config.yaml
num_hidden_layers: 21
hidden_size: 128
num_attention_heads: 2
num_key_value_heads: 2
head_dim: 64
intermediate_size: 512
vocab_size: 4096
hidden_act: "tanh_gelu"
norm: "layernorm"
norm_place: "pre"
norm_eps: 1e-06
positions: "learned"
qk_norm: false
attn_scale: 0.125
bias: "all"
tie_word_embeddings: true
parallel_block: false
init: "normal"
init_std_qkv: 0.0442
init_std_o: 0.00683
init_std_up: 0.0442
init_std_down: 0.00683
optimizer: "muon_variant"
learning_rate: 0.00756
lr_mult_o: 0.854
beta1: 0.95
lr_head: 0.0119
max_grad_norm: 0.5
warmup_steps: 200
schedule: "wsd"
decay_fraction: 0.772
decay_shape: "pow"
final_lr_fraction: 0.0
batch_tokens: 16384
max_seq_len: 1024
doc_mask: true
train_tokens: 132600000
max_steps: 8094
dataset: "wikipedia_en"
Each number is 50 + 10 x the weight over its row's rms, rounded and kept within 0 to 99. Layers, rows and columns count from 0. The size before them is the row's rms in percent of the matrix's.

# layer 16 MLP up, 512x128, rms 0.214, rows 138-192, columns 0-127
095:47 51 70 61 43 60 66 55 56 48 58 48 56 41 52 36 37 51 57 25 36 38 32 33 61 43 56 34 59 45 47 53 37 52 52 55 44 61 47 57 69 51 70 57 66 49 56 50 37 41 52 43 55 44 42 52 55 55 34 53 66 36 53 52 33 42 53 52 47 64 46 47 61 38 41 61 48 36 53 34 51 37 58 58 56 36 62 45 53 54 49 44 52 45 35 47 69 52 53 73 41 46 61 61 53 45 50 60 56 54 52 57 50 56 34 51 35 47 42 64 48 74 41 50 59 31 62 37
093:46 68 45 56 64 46 50 52 31 26 61 39 46 43 34 51 56 62 64 54 61 51 44 62 54 38 45 36 47 44 52 35 50 50 38 35 59 46 49 32 49 35 67 47 53 59 56 51 52 55 52 48 59 52 46 63 61 45 23 43 42 53 33 51 47 57 45 34 51 46 39 56 54 67 52 54 52 58 53 43 66 47 57 57 43 67 69 47 53 71 50 44 55 45 56 53 42 55 59 39 39 52 43 51 57 63 62 29 45 57 37 43 30 71 48 39 45 64 51 62 54 34 56 46 35 61 54 64
097:36 51 40 44 56 54 39 48 67 53 36 49 41 42 49 45 76 55 57 48 48 42 53 44 24 65 51 36 40 36 38 49 50 55 36 43 44 44 57 55 58 42 60 83 44 58 40 46 52 51 51 38 52 32 58 53 55 64 46 50 52 55 50 55 47 47 40 42 58 43 57 47 74 35 43 51 49 35 41 73 39 52 54 59 57 56 47 43 66 61 57 49 60 51 44 51 57 57 51 50 58 39 48 49 62 29 67 57 68 42 62 38 41 43 46 51 60 59 39 53 52 58 34 35 44 54 39 70
106:77 41 60 40 69 50 56 52 52 43 50 50 54 50 56 29 55 61 49 52 38 74 51 43 41 65 47 59 53 41 44 49 58 50 49 37 66 44 37 36 54 40 37 51 61 43 38 63 45 52 49 50 36 69 42 53 42 48 54 54 53 51 67 41 40 39 51 46 50 40 43 36 47 34 63 52 48 52 44 42 73 17 57 53 60 56 56 49 38 62 57 43 37 71 57 59 55 44 49 50 48 45 51 56 44 42 59 38 45 36 45 75 41 53 46 46 50 38 48 70 47 43 56 49 57 58 66 52
111:52 32 48 36 34 38 44 35 42 28 46 46 65 39 50 53 42 65 71 35 55 42 53 48 46 47 67 73 50 44 58 35 54 45 60 66 63 56 49 52 32 52 64 70 32 54 43 51 60 53 35 34 51 46 56 29 61 59 41 60 50 50 50 49 50 38 46 34 39 50 59 43 49 58 58 46 46 40 51 52 45 54 43 43 41 54 50 52 70 65 59 44 41 49 50 31 74 48 51 43 64 47 53 48 56 50 54 60 63 62 53 44 36 63 57 48 47 44 42 51 60 61 32 48 55 59 60 56
109:67 42 50 55 33 39 41 38 49 50 50 55 49 54 57 85 67 45 56 55 29 51 46 33 48 59 57 46 52 46 28 42 51 48 56 53 67 52 50 54 41 49 73 75 44 54 38 43 49 42 44 37 34 49 59 29 76 56 55 51 43 51 57 68 42 46 43 31 42 58 51 30 51 53 53 62 44 44 52 52 50 61 47 42 54 55 54 42 59 58 51 47 52 50 41 38 46 58 64 57 41 48 52 47 61 52 49 64 63 46 48 38 41 40 58 41 59 55 67 32 48 50 33 49 53 60 40 50
098:63 52 57 46 39 53 60 42 45 55 70 63 53 50 52 70 42 57 55 39 71 42 53 55 23 45 37 47 57 55 40 52 44 66 48 41 59 60 45 68 70 48 55 53 47 59 44 45 41 43 60 37 43 64 32 51 52 53 49 41 62 48 52 47 52 48 43 50 54 49 49 38 49 56 27 62 27 50 45 60 44 37 26 61 38 50 63 37 51 44 60 41 51 39 45 39 61 66 50 41 55 42 62 41 49 55 51 59 51 36 60 65 44 46 31 45 33 41 63 59 56 57 36 56 64 53 45 63
120:45 52 45 57 55 51 42 44 41 57 45 40 61 39 55 62 51 40 45 41 31 51 30 61 49 64 51 42 40 37 44 39 58 58 48 53 45 44 34 55 41 72 60 58 52 58 44 49 57 64 46 53 41 52 56 28 41 55 42 57 29 59 50 55 50 42 74 38 21 45 49 46 60 66 47 71 55 37 35 43 44 49 39 49 47 51 45 45 54 62 58 51 49 71 55 52 59 57 52 37 46 57 50 38 48 47 37 51 61 52 70 22 57 69 48 61 43 53 53 54 56 70 55 50 50 48 64 46
094:69 40 44 56 65 47 57 40 49 53 67 51 42 61 52 46 40 35 52 44 28 49 57 48 54 42 67 64 57 71 46 49 37 51 65 37 57 50 49 29 41 40 73 49 26 51 35 59 29 48 50 62 42 53 46 60 74 46 56 57 63 40 45 62 51 56 37 36 48 39 42 71 44 53 53 47 43 39 61 45 42 52 47 52 51 43 46 50 45 48 62 48 58 62 60 43 54 58 49 38 66 51 65 49 58 56 60 38 48 37 43 45 73 53 46 44 69 43 54 52 36 49 47 43 53 41 47 60
100:36 53 43 52 58 56 58 69 50 33 68 66 54 49 60 76 87 56 63 44 52 54 26 49 62 54 42 46 45 31 31 44 58 63 59 66 56 51 49 55 43 51 42 65 39 50 51 59 45 53 40 37 44 70 55 54 50 38 44 62 30 29 45 45 49 54 49 37 59 56 32 39 52 49 49 43 61 35 57 49 44 50 51 41 39 54 56 53 32 54 61 50 40 54 53 55 42 39 57 41 41 57 37 47 52 58 48 35 44 48 54 47 44 59 63 51 39 46 44 55 53 60 62 46 46 56 56 58
098:43 21 51 59 53 34 44 57 51 77 58 41 46 65 65 60 60 49 50 68 73 55 40 61 58 46 63 48 60 43 53 45 53 38 50 53 18 62 60 52 48 46 42 51 55 48 40 52 61 42 45 54 40 55 41 55 31 58 45 47 36 50 43 56 27 57 49 50 40 44 63 46 34 43 43 46 53 40 48 50 46 51 37 51 45 49 47 34 34 61 70 44 52 53 56 52 44 57 71 64 55 57 49 56 51 56 58 47 53 39 35 49 61 47 53 63 49 48 44 53 49 40 73 59 33 57 63 44
103:36 41 44 60 65 50 53 51 50 30 39 58 46 44 41 45 46 40 58 71 45 49 42 39 57 41 61 30 66 50 56 37 73 54 52 47 58 42 45 59 64 43 49 49 58 60 53 43 40 43 54 59 50 70 42 48 48 64 33 49 41 37 54 33 60 53 57 44 47 29 64 57 30 58 69 62 60 40 55 56 41 62 44 47 37 38 55 31 50 32 57 45 40 61 56 50 61 49 44 41 48 64 55 42 59 44 62 65 52 34 55 37 45 49 44 52 46 47 68 65 40 48 56 56 47 57 62 62
093:48 44 52 53 59 42 49 49 58 54 67 58 48 38 49 45 36 58 71 62 53 61 37 44 30 65 48 58 61 44 39 62 69 51 62 44 57 49 42 26 48 44 58 57 55 55 59 44 57 54 42 56 54 63 65 53 56 61 47 66 52 63 47 41 47 51 46 45 61 57 37 47 41 41 59 58 45 55 57 46 41 49 38 44 46 67 45 42 42 70 30 56 39 43 53 33 35 71 62 47 61 38 38 45 73 48 39 33 27 43 42 35 54 45 51 42 43 42 45 45 41 48 61 44 63 43 64 58
104:58 40 65 51 53 51 48 44 55 40 54 44 49 43 63 61 44 51 35 55 45 54 44 65 40 70 55 56 55 54 59 57 38 26 48 61 56 44 63 38 49 30 37 48 49 44 62 35 71 51 38 40 38 37 42 39 46 56 51 67 38 55 48 28 61 40 41 42 49 52 35 64 57 64 37 43 71 54 49 60 46 66 44 52 40 64 47 44 44 63 48 46 58 61 60 60 69 45 53 57 47 56 47 26 47 44 48 61 62 41 47 54 39 34 46 48 59 62 44 53 57 62 48 61 46 25 54 52
114:47 47 55 53 39 58 53 51 70 55 28 64 50 48 57 56 45 42 54 43 37 52 44 47 40 55 36 61 65 67 71 48 56 45 59 47 59 54 54 49 55 50 45 36 63 23 53 48 51 57 57 58 61 40 41 64 58 41 45 53 53 52 46 42 38 49 56 47 67 45 51 50 45 33 49 62 32 31 62 61 50 66 47 46 51 42 38 64 57 46 53 49 59 64 53 48 58 35 45 56 47 38 60 45 19 51 54 58 56 56 34 45 30 48 38 62 54 42 44 52 73 48 47 32 69 39 45 54
099:52 37 33 52 69 64 51 44 46 42 60 39 51 36 57 48 57 57 47 52 47 52 50 61 58 54 48 32 47 59 59 42 53 49 55 43 47 58 58 70 56 54 38 55 62 54 36 58 36 59 39 46 59 47 71 40 46 75 52 69 55 58 32 67 44 36 39 36 55 37 33 59 33 56 70 64 39 41 33 36 56 55 53 33 73 67 59 49 40 43 50 51 41 34 40 57 42 43 43 56 38 56 57 46 57 40 51 53 48 50 60 47 50 57 61 43 65 59 50 47 56 44 45 35 49 51 58 57
095:44 51 51 65 59 43 56 54 48 58 38 47 55 52 36 59 57 44 45 69 54 54 53 62 51 65 47 45 43 40 46 57 34 50 50 38 46 35 47 26 65 41 71 77 52 65 54 49 54 41 42 67 34 25 43 58 50 34 64 60 60 36 54 67 52 53 53 50 51 38 47 46 57 34 56 32 52 49 71 38 38 52 41 45 49 42 47 56 62 49 42 47 49 66 52 58 51 56 48 35 55 37 41 65 46 59 66 70 46 39 55 61 41 53 50 60 54 56 47 60 51 42 51 44 27 45 44 59
107:36 49 48 37 65 53 51 52 41 49 38 38 68 47 59 31 54 57 34 41 42 47 63 58 37 51 40 50 34 41 57 58 39 56 48 48 45 53 42 39 58 50 58 60 51 51 50 72 51 50 57 45 35 44 48 50 39 62 48 45 53 46 39 63 65 71 43 53 54 59 59 30 41 55 49 61 53 55 41 68 31 59 40 46 61 45 46 34 48 52 50 57 63 32 52 36 46 52 40 33 44 61 51 65 48 58 55 54 40 49 53 37 28 42 54 56 55 57 43 72 61 68 69 49 35 50 68 54
104:53 51 58 51 35 52 57 50 48 50 54 60 63 48 53 44 48 72 44 52 54 62 50 54 44 68 50 54 60 60 73 50 66 47 48 37 46 60 31 50 56 50 35 41 50 50 55 60 49 53 47 55 43 40 32 47 43 46 34 49 33 79 45 51 47 43 50 51 42 31 46 48 63 50 51 64 59 46 53 35 39 62 63 40 63 31 70 55 51 34 36 51 46 76 48 41 36 35 63 59 45 56 40 50 52 55 44 56 46 65 32 45 46 50 50 42 42 50 55 46 62 70 60 44 27 53 42 55
098:60 42 44 31 42 60 52 59 47 45 41 58 55 45 41 45 59 62 52 44 64 63 46 51 60 44 63 41 58 50 50 46 40 51 40 73 37 35 47 62 54 40 58 56 34 42 33 59 42 48 31 62 47 44 40 53 41 57 73 48 53 41 55 40 60 37 58 28 63 37 58 54 55 44 56 51 48 40 46 44 45 69 47 50 43 54 43 48 36 56 44 40 43 36 37 41 52 60 64 53 50 70 66 38 42 58 57 45 51 62 72 59 48 33 53 63 43 40 48 65 58 50 49 38 53 44 74 63
108:61 43 48 43 55 52 54 64 55 56 61 64 54 53 47 45 35 58 53 60 31 60 66 53 47 46 48 38 40 51 75 69 53 52 43 46 34 38 42 42 60 51 36 46 43 54 58 35 72 53 49 47 64 32 46 33 59 66 33 46 46 47 48 36 84 56 65 52 44 51 48 35 55 54 46 48 48 42 54 67 60 55 51 53 52 59 52 36 58 59 49 52 53 47 61 36 55 45 43 44 58 39 53 28 52 50 51 68 46 39 64 35 57 34 46 51 45 61 50 57 51 60 43 41 44 29 52 59
099:47 50 54 55 53 34 60 30 44 60 71 38 50 52 61 44 49 46 57 60 50 49 47 50 68 52 45 64 47 48 36 51 55 42 36 47 50 58 25 53 41 47 48 52 51 57 55 51 67 56 52 60 51 39 54 42 36 38 48 41 40 43 45 41 65 44 53 44 52 62 31 48 55 47 55 63 47 54 64 47 38 56 30 36 59 45 41 43 56 46 47 42 49 64 63 90 59 61 63 41 58 34 44 36 47 43 38 60 43 55 46 65 39 51 38 58 45 61 50 67 41 76 43 45 45 48 52 59
098:53 51 21 42 52 52 48 44 31 48 55 39 62 54 56 46 40 45 59 44 44 63 24 31 57 35 56 40 54 41 54 26 50 53 52 45 45 37 50 48 58 62 52 45 51 59 46 70 32 59 48 44 59 45 52 59 68 46 65 42 64 57 45 55 40 56 45 51 49 59 40 35 46 60 54 52 43 53 46 59 61 56 51 55 60 67 61 44 43 48 67 58 56 42 56 39 42 64 50 53 52 52 40 43 45 39 39 52 44 61 49 54 53 60 35 37 26 86 49 43 56 54 56 52 50 47 33 59
094:59 52 51 36 50 45 46 39 48 51 65 47 51 49 54 53 51 57 65 66 41 46 28 32 51 60 43 62 60 42 50 42 37 59 38 56 70 50 60 46 44 51 35 52 41 52 55 45 48 48 61 68 54 58 40 56 56 55 49 55 53 49 56 55 42 49 40 63 51 53 49 47 24 71 41 47 39 38 52 45 51 37 55 26 39 37 55 43 41 53 37 62 36 63 63 59 34 55 46 60 77 52 52 40 47 55 32 51 64 45 54 72 32 49 38 51 66 55 38 57 63 57 45 60 57 53 45 65
103:55 38 42 50 55 42 66 43 27 59 39 48 57 39 32 34 50 55 63 39 45 71 43 45 59 67 54 47 45 63 51 36 46 52 49 53 45 48 59 40 44 50 60 50 42 50 50 57 64 49 41 45 46 50 67 54 60 64 39 63 45 50 70 53 47 63 43 44 43 33 48 58 42 66 56 49 46 36 41 79 40 46 48 40 58 49 50 68 33 43 47 48 67 66 56 49 41 58 78 43 73 56 49 48 55 50 43 42 52 48 60 38 43 45 38 48 40 35 34 40 62 48 48 57 62 48 52 52
097:43 52 61 41 50 40 46 55 54 44 67 54 62 42 58 46 55 33 38 44 69 60 47 45 49 65 54 37 56 52 51 47 46 53 53 34 26 29 46 46 49 46 48 57 48 38 42 70 78 42 59 25 36 58 39 49 35 61 40 51 46 56 50 52 50 51 47 63 47 51 64 45 50 50 50 46 46 58 39 44 60 58 61 54 43 44 34 53 57 56 36 37 38 50 57 14 59 52 48 47 58 54 62 45 48 44 48 47 73 70 43 53 49 57 45 47 47 56 58 60 53 63 47 54 73 42 52 61
108:59 42 32 55 47 44 42 56 70 31 41 53 56 71 61 66 49 36 36 55 45 40 47 60 64 57 72 59 61 62 42 57 43 32 58 56 52 42 55 35 69 49 63 56 32 51 45 47 41 56 51 73 40 52 42 56 50 51 61 61 52 42 49 48 47 44 67 42 57 49 66 48 64 56 54 41 51 56 47 40 32 44 41 58 39 41 37 61 64 75 41 49 55 42 46 47 58 31 54 45 49 46 53 60 37 37 64 45 41 47 54 27 42 52 52 48 48 45 60 66 46 49 46 39 54 46 57 52
102:62 46 38 29 43 47 50 53 48 59 47 46 36 38 62 64 57 57 39 58 40 64 42 44 50 53 52 53 67 71 43 51 59 39 41 48 49 62 47 61 65 32 38 41 52 41 50 46 52 71 57 50 64 57 62 63 51 56 51 59 42 45 45 44 51 59 52 65 27 64 43 49 36 38 53 43 55 50 58 43 71 49 52 51 39 31 27 58 49 74 55 44 44 59 46 41 50 44 57 55 49 45 52 55 59 50 57 63 52 41 49 53 47 21 43 43 50 39 45 48 74 60 51 54 41 55 37 67
091:52 51 32 47 55 31 39 38 50 35 46 46 42 36 48 39 44 42 48 59 52 52 37 44 37 67 49 56 48 58 54 47 35 58 48 44 69 39 45 50 57 54 44 69 43 63 64 40 54 60 41 43 52 65 39 49 44 38 50 54 40 49 37 74 45 52 40 42 58 45 53 19 58 69 67 52 49 45 65 63 42 75 55 39 56 63 56 59 35 51 73 49 48 55 57 60 36 43 55 50 48 38 30 63 52 53 67 57 44 49 56 55 47 61 42 51 51 52 45 60 47 53 38 52 58 45 54 63
097:49 51 51 38 37 32 67 61 55 36 54 52 55 46 44 39 57 38 48 57 58 64 46 33 73 44 54 53 37 54 42 34 50 59 38 67 55 53 47 35 39 56 43 51 42 62 50 50 62 72 42 58 31 38 28 57 58 56 54 37 52 49 51 46 59 47 32 47 23 57 58 53 70 51 45 45 61 60 38 55 53 63 56 58 46 58 48 46 56 47 44 49 34 52 47 58 47 67 41 58 68 34 56 50 56 63 50 43 54 49 49 52 48 47 29 51 39 59 56 53 40 50 48 78 50 48 33 49
098:50 49 47 56 61 61 45 60 74 42 42 51 36 40 49 56 53 42 36 54 33 50 46 44 43 46 53 59 51 48 43 55 52 41 49 53 44 58 63 54 66 47 53 43 54 40 52 48 46 65 46 53 32 29 30 28 45 65 45 66 48 44 39 50 42 62 46 57 54 47 37 56 55 43 59 43 65 54 56 48 39 45 51 25 49 36 35 72 50 72 43 42 47 47 44 39 43 46 69 39 44 56 54 58 57 32 45 43 38 55 44 53 61 57 62 48 63 67 61 48 59 58 71 60 56 75 54 52
101:57 44 53 44 63 56 32 52 44 47 52 49 47 39 60 52 59 41 26 53 38 51 55 41 47 59 48 71 39 49 39 69 46 65 62 58 23 25 51 59 62 45 42 46 42 58 48 49 53 58 57 64 41 48 42 44 37 55 41 45 40 45 46 56 49 46 65 65 60 44 62 72 60 31 47 49 53 50 43 58 35 66 48 39 47 70 43 52 49 41 44 51 32 33 52 38 66 64 62 50 48 52 59 46 73 49 66 41 35 57 59 60 57 61 48 48 42 42 53 45 52 38 52 46 62 44 55 52
098:50 69 43 40 34 46 61 69 53 29 44 61 45 41 66 51 53 55 62 54 45 52 43 46 47 51 40 52 44 35 48 47 46 43 59 45 63 55 29 50 62 72 56 50 46 46 44 53 50 50 58 59 42 49 75 40 53 61 40 47 60 56 42 51 55 43 48 43 55 41 47 32 48 52 58 62 46 54 54 64 47 71 48 42 53 45 39 57 48 46 30 71 28 66 41 43 41 44 41 60 69 63 50 36 66 53 31 60 57 38 54 38 39 43 55 43 60 52 63 66 69 54 41 47 54 44 47 47
103:60 61 39 49 43 44 55 55 50 55 56 48 37 63 57 53 44 24 66 51 42 43 64 41 44 52 63 58 46 40 48 34 47 39 60 33 75 34 39 67 63 51 53 53 60 50 50 55 59 58 54 35 48 43 59 49 52 46 46 44 47 55 62 50 56 77 37 53 45 57 52 54 31 35 52 50 44 29 69 38 43 50 50 43 42 47 46 47 37 41 48 50 41 45 49 68 60 42 57 55 63 50 53 46 54 49 52 45 65 49 39 58 37 36 56 55 54 56 52 43 72 53 74 57 39 68 30 42
091:58 66 52 64 63 36 51 58 47 51 56 55 52 43 68 43 64 53 51 57 42 57 62 62 42 40 30 20 52 44 53 62 55 55 54 54 56 67 45 33 53 47 53 52 56 39 24 61 58 58 51 54 40 47 50 51 64 51 25 63 40 60 55 49 51 41 47 49 61 49 39 56 55 58 53 39 48 43 36 36 38 47 53 46 47 43 60 53 50 57 50 35 52 74 45 52 56 63 40 59 55 48 45 57 56 40 55 48 55 53 62 57 46 51 38 71 41 49 48 51 28 25 34 39 45 58 74 48
096:51 37 49 33 58 65 44 49 71 56 60 52 35 49 38 41 53 44 46 66 48 86 45 62 52 52 57 64 50 48 34 30 56 59 45 36 40 49 33 61 45 38 47 58 43 48 38 37 41 65 49 59 39 38 40 66 58 57 64 58 40 58 57 59 63 61 48 27 35 54 52 58 51 46 46 51 43 57 51 58 59 60 52 45 40 49 52 60 65 48 57 49 37 50 42 76 53 44 53 58 37 43 50 51 45 61 62 59 50 32 56 42 39 27 47 49 46 50 52 54 54 46 43 34 52 51 63 54
096:43 55 66 59 58 45 48 72 42 41 68 60 30 51 43 55 49 63 38 54 58 55 78 51 55 59 36 42 53 54 59 42 52 49 46 41 55 54 53 49 52 46 70 53 61 50 54 36 44 43 31 52 62 27 40 46 64 38 49 59 60 50 32 54 39 48 57 32 40 41 47 51 59 49 48 47 34 52 49 67 40 47 47 55 48 44 39 47 55 61 71 56 47 58 48 45 29 66 37 46 54 53 59 52 61 43 39 30 58 42 34 48 37 45 59 64 55 47 51 52 32 63 50 40 66 58 51 42
096:56 35 60 44 51 49 49 54 58 34 69 44 52 65 51 43 52 41 25 70 43 57 30 54 57 50 55 40 59 41 50 61 53 42 27 63 51 60 36 52 27 57 73 35 50 67 55 55 60 33 41 52 32 47 48 55 56 55 48 59 63 45 43 52 65 64 49 45 45 47 46 45 55 47 68 45 54 50 54 68 46 56 47 34 31 65 76 49 45 47 49 46 53 58 44 46 51 45 57 63 59 56 45 60 63 32 46 40 51 52 52 53 62 49 45 53 44 53 59 52 52 29 53 50 29 54 42 46
102:39 35 45 60 48 47 35 51 64 49 42 57 46 44 46 52 45 38 47 73 43 55 47 49 47 46 50 52 68 53 36 56 37 69 42 49 53 58 67 80 63 46 47 38 40 46 47 44 44 26 53 50 59 45 52 56 46 43 48 69 28 54 32 68 59 47 68 60 65 45 45 48 38 41 58 46 50 55 60 47 70 53 42 39 56 42 35 57 62 68 35 39 48 53 57 55 55 63 37 36 50 32 54 49 56 52 51 41 52 42 52 39 52 44 52 48 55 43 36 65 50 68 43 58 48 60 53 34
092:45 48 54 49 61 55 53 33 52 45 61 44 45 51 51 50 50 58 47 48 56 36 53 58 56 57 64 65 56 38 57 48 46 50 55 50 34 36 49 60 51 47 47 50 41 42 35 46 39 33 58 48 57 50 57 31 54 63 51 53 38 52 73 63 40 36 63 68 63 45 64 48 62 50 44 39 37 56 43 30 39 66 62 52 45 56 44 44 49 39 50 43 54 52 58 36 59 57 69 32 71 46 51 60 51 57 45 35 57 31 42 38 56 63 63 59 16 68 44 42 47 52 51 42 55 47 59 63
100:48 38 46 55 42 73 61 43 57 53 48 42 44 43 50 58 56 40 51 52 53 52 44 51 61 56 32 48 61 64 32 55 56 46 42 58 39 29 57 31 53 46 43 58 51 50 45 50 38 58 38 36 44 39 50 65 50 31 45 56 81 44 45 62 62 37 51 47 31 60 58 39 53 50 40 63 57 56 44 69 58 56 58 51 41 73 39 35 46 64 58 61 51 44 42 62 30 59 52 47 53 58 45 35 50 49 53 54 43 60 53 36 45 57 59 49 60 49 51 64 32 70 52 46 40 40 68 52
097:63 49 45 60 48 53 67 76 34 51 66 44 39 43 46 43 38 48 50 55 52 54 52 44 49 38 20 63 42 52 48 60 46 54 38 36 57 47 57 33 49 42 67 62 48 47 41 60 41 57 68 56 51 60 55 32 49 40 42 50 59 42 47 55 67 47 56 43 52 49 51 44 47 30 35 40 38 63 44 54 61 38 50 42 35 54 54 56 53 55 61 46 38 70 73 63 38 54 56 53 41 34 66 55 56 55 72 45 36 46 72 40 43 49 48 53 45 45 47 42 58 47 40 41 61 53 58 59
097:54 36 59 49 50 63 61 65 57 30 31 51 46 52 51 38 55 42 43 45 32 60 59 30 47 43 59 42 82 56 49 47 45 61 38 65 51 43 49 42 55 40 54 53 51 57 37 48 50 50 34 40 39 51 63 54 53 42 56 37 70 58 36 69 42 41 52 54 77 40 49 35 40 63 46 35 38 68 42 48 34 49 54 43 55 49 47 66 59 57 53 51 62 50 42 45 44 61 56 48 60 57 44 44 59 50 66 29 50 71 55 51 45 36 51 49 56 57 37 51 40 49 48 56 55 36 49 50
095:50 46 40 64 53 43 45 49 45 32 53 55 56 39 34 30 42 46 48 67 59 34 35 62 31 44 60 61 52 61 63 66 49 35 51 55 47 56 40 52 57 47 62 55 46 40 55 62 69 37 44 39 46 65 53 58 48 45 42 56 52 44 38 70 40 36 44 33 45 42 52 51 69 46 47 48 52 45 32 63 42 78 68 62 59 53 52 44 64 63 51 43 59 43 45 57 45 54 65 54 58 60 49 63 35 59 56 43 42 54 50 49 31 46 35 56 49 49 39 51 55 37 52 70 35 50 59 48
104:75 66 57 39 50 53 37 58 29 54 44 66 42 57 60 53 42 59 50 61 47 44 48 50 48 53 40 63 43 47 59 48 53 65 63 63 64 43 48 53 47 30 51 52 63 44 40 57 53 57 48 52 68 32 51 55 53 65 42 42 53 45 63 66 39 48 61 35 55 40 66 46 39 45 37 59 49 56 43 49 45 48 35 59 63 76 54 49 39 63 49 41 37 67 32 41 46 52 37 49 48 15 49 43 46 45 43 43 49 53 49 53 47 34 34 57 56 61 53 56 54 50 49 35 46 52 62 46
095:55 74 48 36 59 42 42 66 59 43 47 57 73 48 45 47 54 46 49 46 36 55 67 39 62 62 59 51 50 62 48 18 54 60 46 39 56 51 41 53 35 47 57 35 57 60 40 44 39 25 38 66 50 47 48 49 61 37 50 58 70 67 55 62 36 46 51 52 48 35 37 48 45 63 47 43 41 44 33 45 65 66 60 52 58 38 47 50 57 42 58 49 44 54 55 56 60 51 41 49 39 68 56 39 53 53 53 50 68 48 47 52 42 38 45 59 42 62 47 53 41 59 46 62 44 38 31 62
101:49 44 52 44 58 23 48 73 36 67 40 54 54 34 44 65 63 46 47 56 52 28 55 30 44 44 44 58 40 56 56 61 56 52 50 39 40 56 46 43 57 51 54 73 42 57 64 63 42 56 67 53 48 36 41 63 52 50 41 56 47 38 59 46 44 60 50 35 54 42 69 36 67 56 57 28 40 42 59 43 50 57 47 39 55 50 46 42 48 44 53 35 48 57 39 57 49 68 48 57 42 68 39 55 37 39 53 50 57 63 64 57 46 60 35 41 65 50 46 60 50 53 48 63 33 56 50 59
098:64 31 46 52 56 55 47 43 49 58 44 64 36 41 41 62 33 53 46 70 46 46 50 52 56 57 58 66 46 52 33 64 64 59 47 42 59 53 57 37 51 45 44 49 69 52 48 53 59 72 42 37 43 53 36 41 44 65 41 58 40 37 68 58 53 49 59 50 52 26 53 53 64 67 46 52 35 51 57 48 48 48 35 33 60 59 51 53 36 59 52 39 61 49 65 46 59 65 44 46 47 30 43 49 55 43 56 61 59 55 49 52 42 72 39 41 33 54 44 61 38 52 42 47 63 39 69 41
100:59 60 46 48 49 44 42 49 62 24 57 35 63 32 45 53 57 53 59 51 37 44 51 46 67 54 48 56 60 52 54 51 60 43 37 60 31 43 44 54 72 39 43 45 49 40 44 50 23 46 49 59 60 44 47 73 47 49 54 59 40 41 53 62 56 44 60 49 71 62 63 39 50 41 34 65 48 48 64 53 50 37 26 50 62 51 43 72 36 53 33 47 48 41 44 46 43 54 59 35 50 46 57 57 50 59 49 53 26 45 47 53 65 39 50 45 44 54 72 52 62 48 59 52 52 51 58 42
096:47 34 67 53 48 57 42 46 39 64 59 45 48 36 45 56 51 52 53 44 44 57 45 30 51 54 44 60 52 59 56 52 45 53 39 51 62 38 63 58 52 33 48 52 47 46 48 47 63 48 80 41 25 47 45 60 68 60 47 34 31 60 51 60 66 51 47 60 43 57 52 59 53 69 51 61 59 47 47 40 62 67 53 44 42 50 47 49 42 47 67 53 58 45 55 70 64 40 49 54 43 51 51 33 40 54 26 48 66 39 58 37 40 34 52 52 37 32 33 55 50 45 58 33 55 61 43 55
097:48 30 66 46 49 38 47 52 49 69 42 52 58 50 62 57 37 57 45 54 41 49 54 53 45 83 40 56 60 35 50 33 53 39 54 37 66 53 47 35 59 41 55 41 54 49 55 46 50 46 59 51 61 61 66 57 55 43 47 47 31 55 42 68 62 49 39 46 49 43 78 41 56 37 38 52 52 43 61 67 43 51 43 44 40 65 38 28 44 47 49 40 54 54 59 54 42 60 54 51 54 65 42 67 41 49 61 53 56 44 43 35 44 48 59 41 68 39 37 38 44 51 41 68 51 52 48 67
096:39 47 70 49 54 44 64 51 53 44 44 61 48 42 52 54 54 67 41 50 33 34 65 48 40 44 52 56 42 44 39 45 67 40 54 40 41 76 70 66 54 59 53 50 57 65 47 57 66 44 26 55 32 40 48 38 49 63 44 49 44 45 39 68 55 50 50 54 67 56 43 43 54 34 49 48 41 50 34 54 48 37 38 46 52 68 36 44 68 49 54 61 56 57 43 49 44 61 40 42 61 50 43 42 50 45 56 53 48 37 47 54 60 43 49 42 47 44 51 52 47 35 47 53 31 46 72 81
106:52 41 43 52 58 63 54 62 57 55 40 46 51 50 58 54 64 48 64 58 53 54 65 41 53 41 63 41 50 33 48 56 43 33 51 39 42 46 62 73 68 39 61 65 45 70 42 48 58 42 70 45 43 58 40 39 53 54 40 63 32 37 50 56 46 54 52 44 64 45 65 50 55 54 63 54 28 52 46 55 75 39 41 41 36 36 65 50 50 40 30 58 47 48 55 44 51 40 40 54 63 53 48 39 56 44 47 46 48 63 38 42 32 39 62 47 32 61 50 58 64 42 62 42 33 47 48 53
100:53 55 42 43 39 49 56 47 53 48 60 54 45 44 52 49 35 45 57 46 60 33 53 46 39 45 73 67 54 44 89 71 47 47 61 47 47 40 52 44 67 42 65 54 60 29 42 60 56 47 67 50 48 45 42 60 37 48 38 34 42 39 37 42 56 33 60 49 53 52 49 42 57 41 56 67 46 36 34 51 55 55 65 60 53 48 35 52 52 39 45 66 59 45 48 34 46 54 43 48 63 46 51 51 45 52 69 61 46 33 44 41 46 38 37 47 46 42 46 45 65 66 53 60 38 59 61 60
101:67 56 64 53 56 38 44 67 64 45 62 71 51 48 48 44 67 45 62 42 43 57 49 50 44 53 26 63 55 55 36 41 55 40 53 58 44 55 51 54 45 55 40 50 43 54 42 55 48 53 28 49 51 41 51 40 60 53 50 54 52 59 59 40 53 40 52 59 50 50 42 31 38 40 35 58 43 38 60 69 51 41 38 75 27 53 49 60 43 61 54 52 72 58 63 40 49 49 21 62 58 63 53 36 42 59 42 58 55 56 39 43 49 41 40 63 44 38 56 57 53 52 70 50 49 36 51 55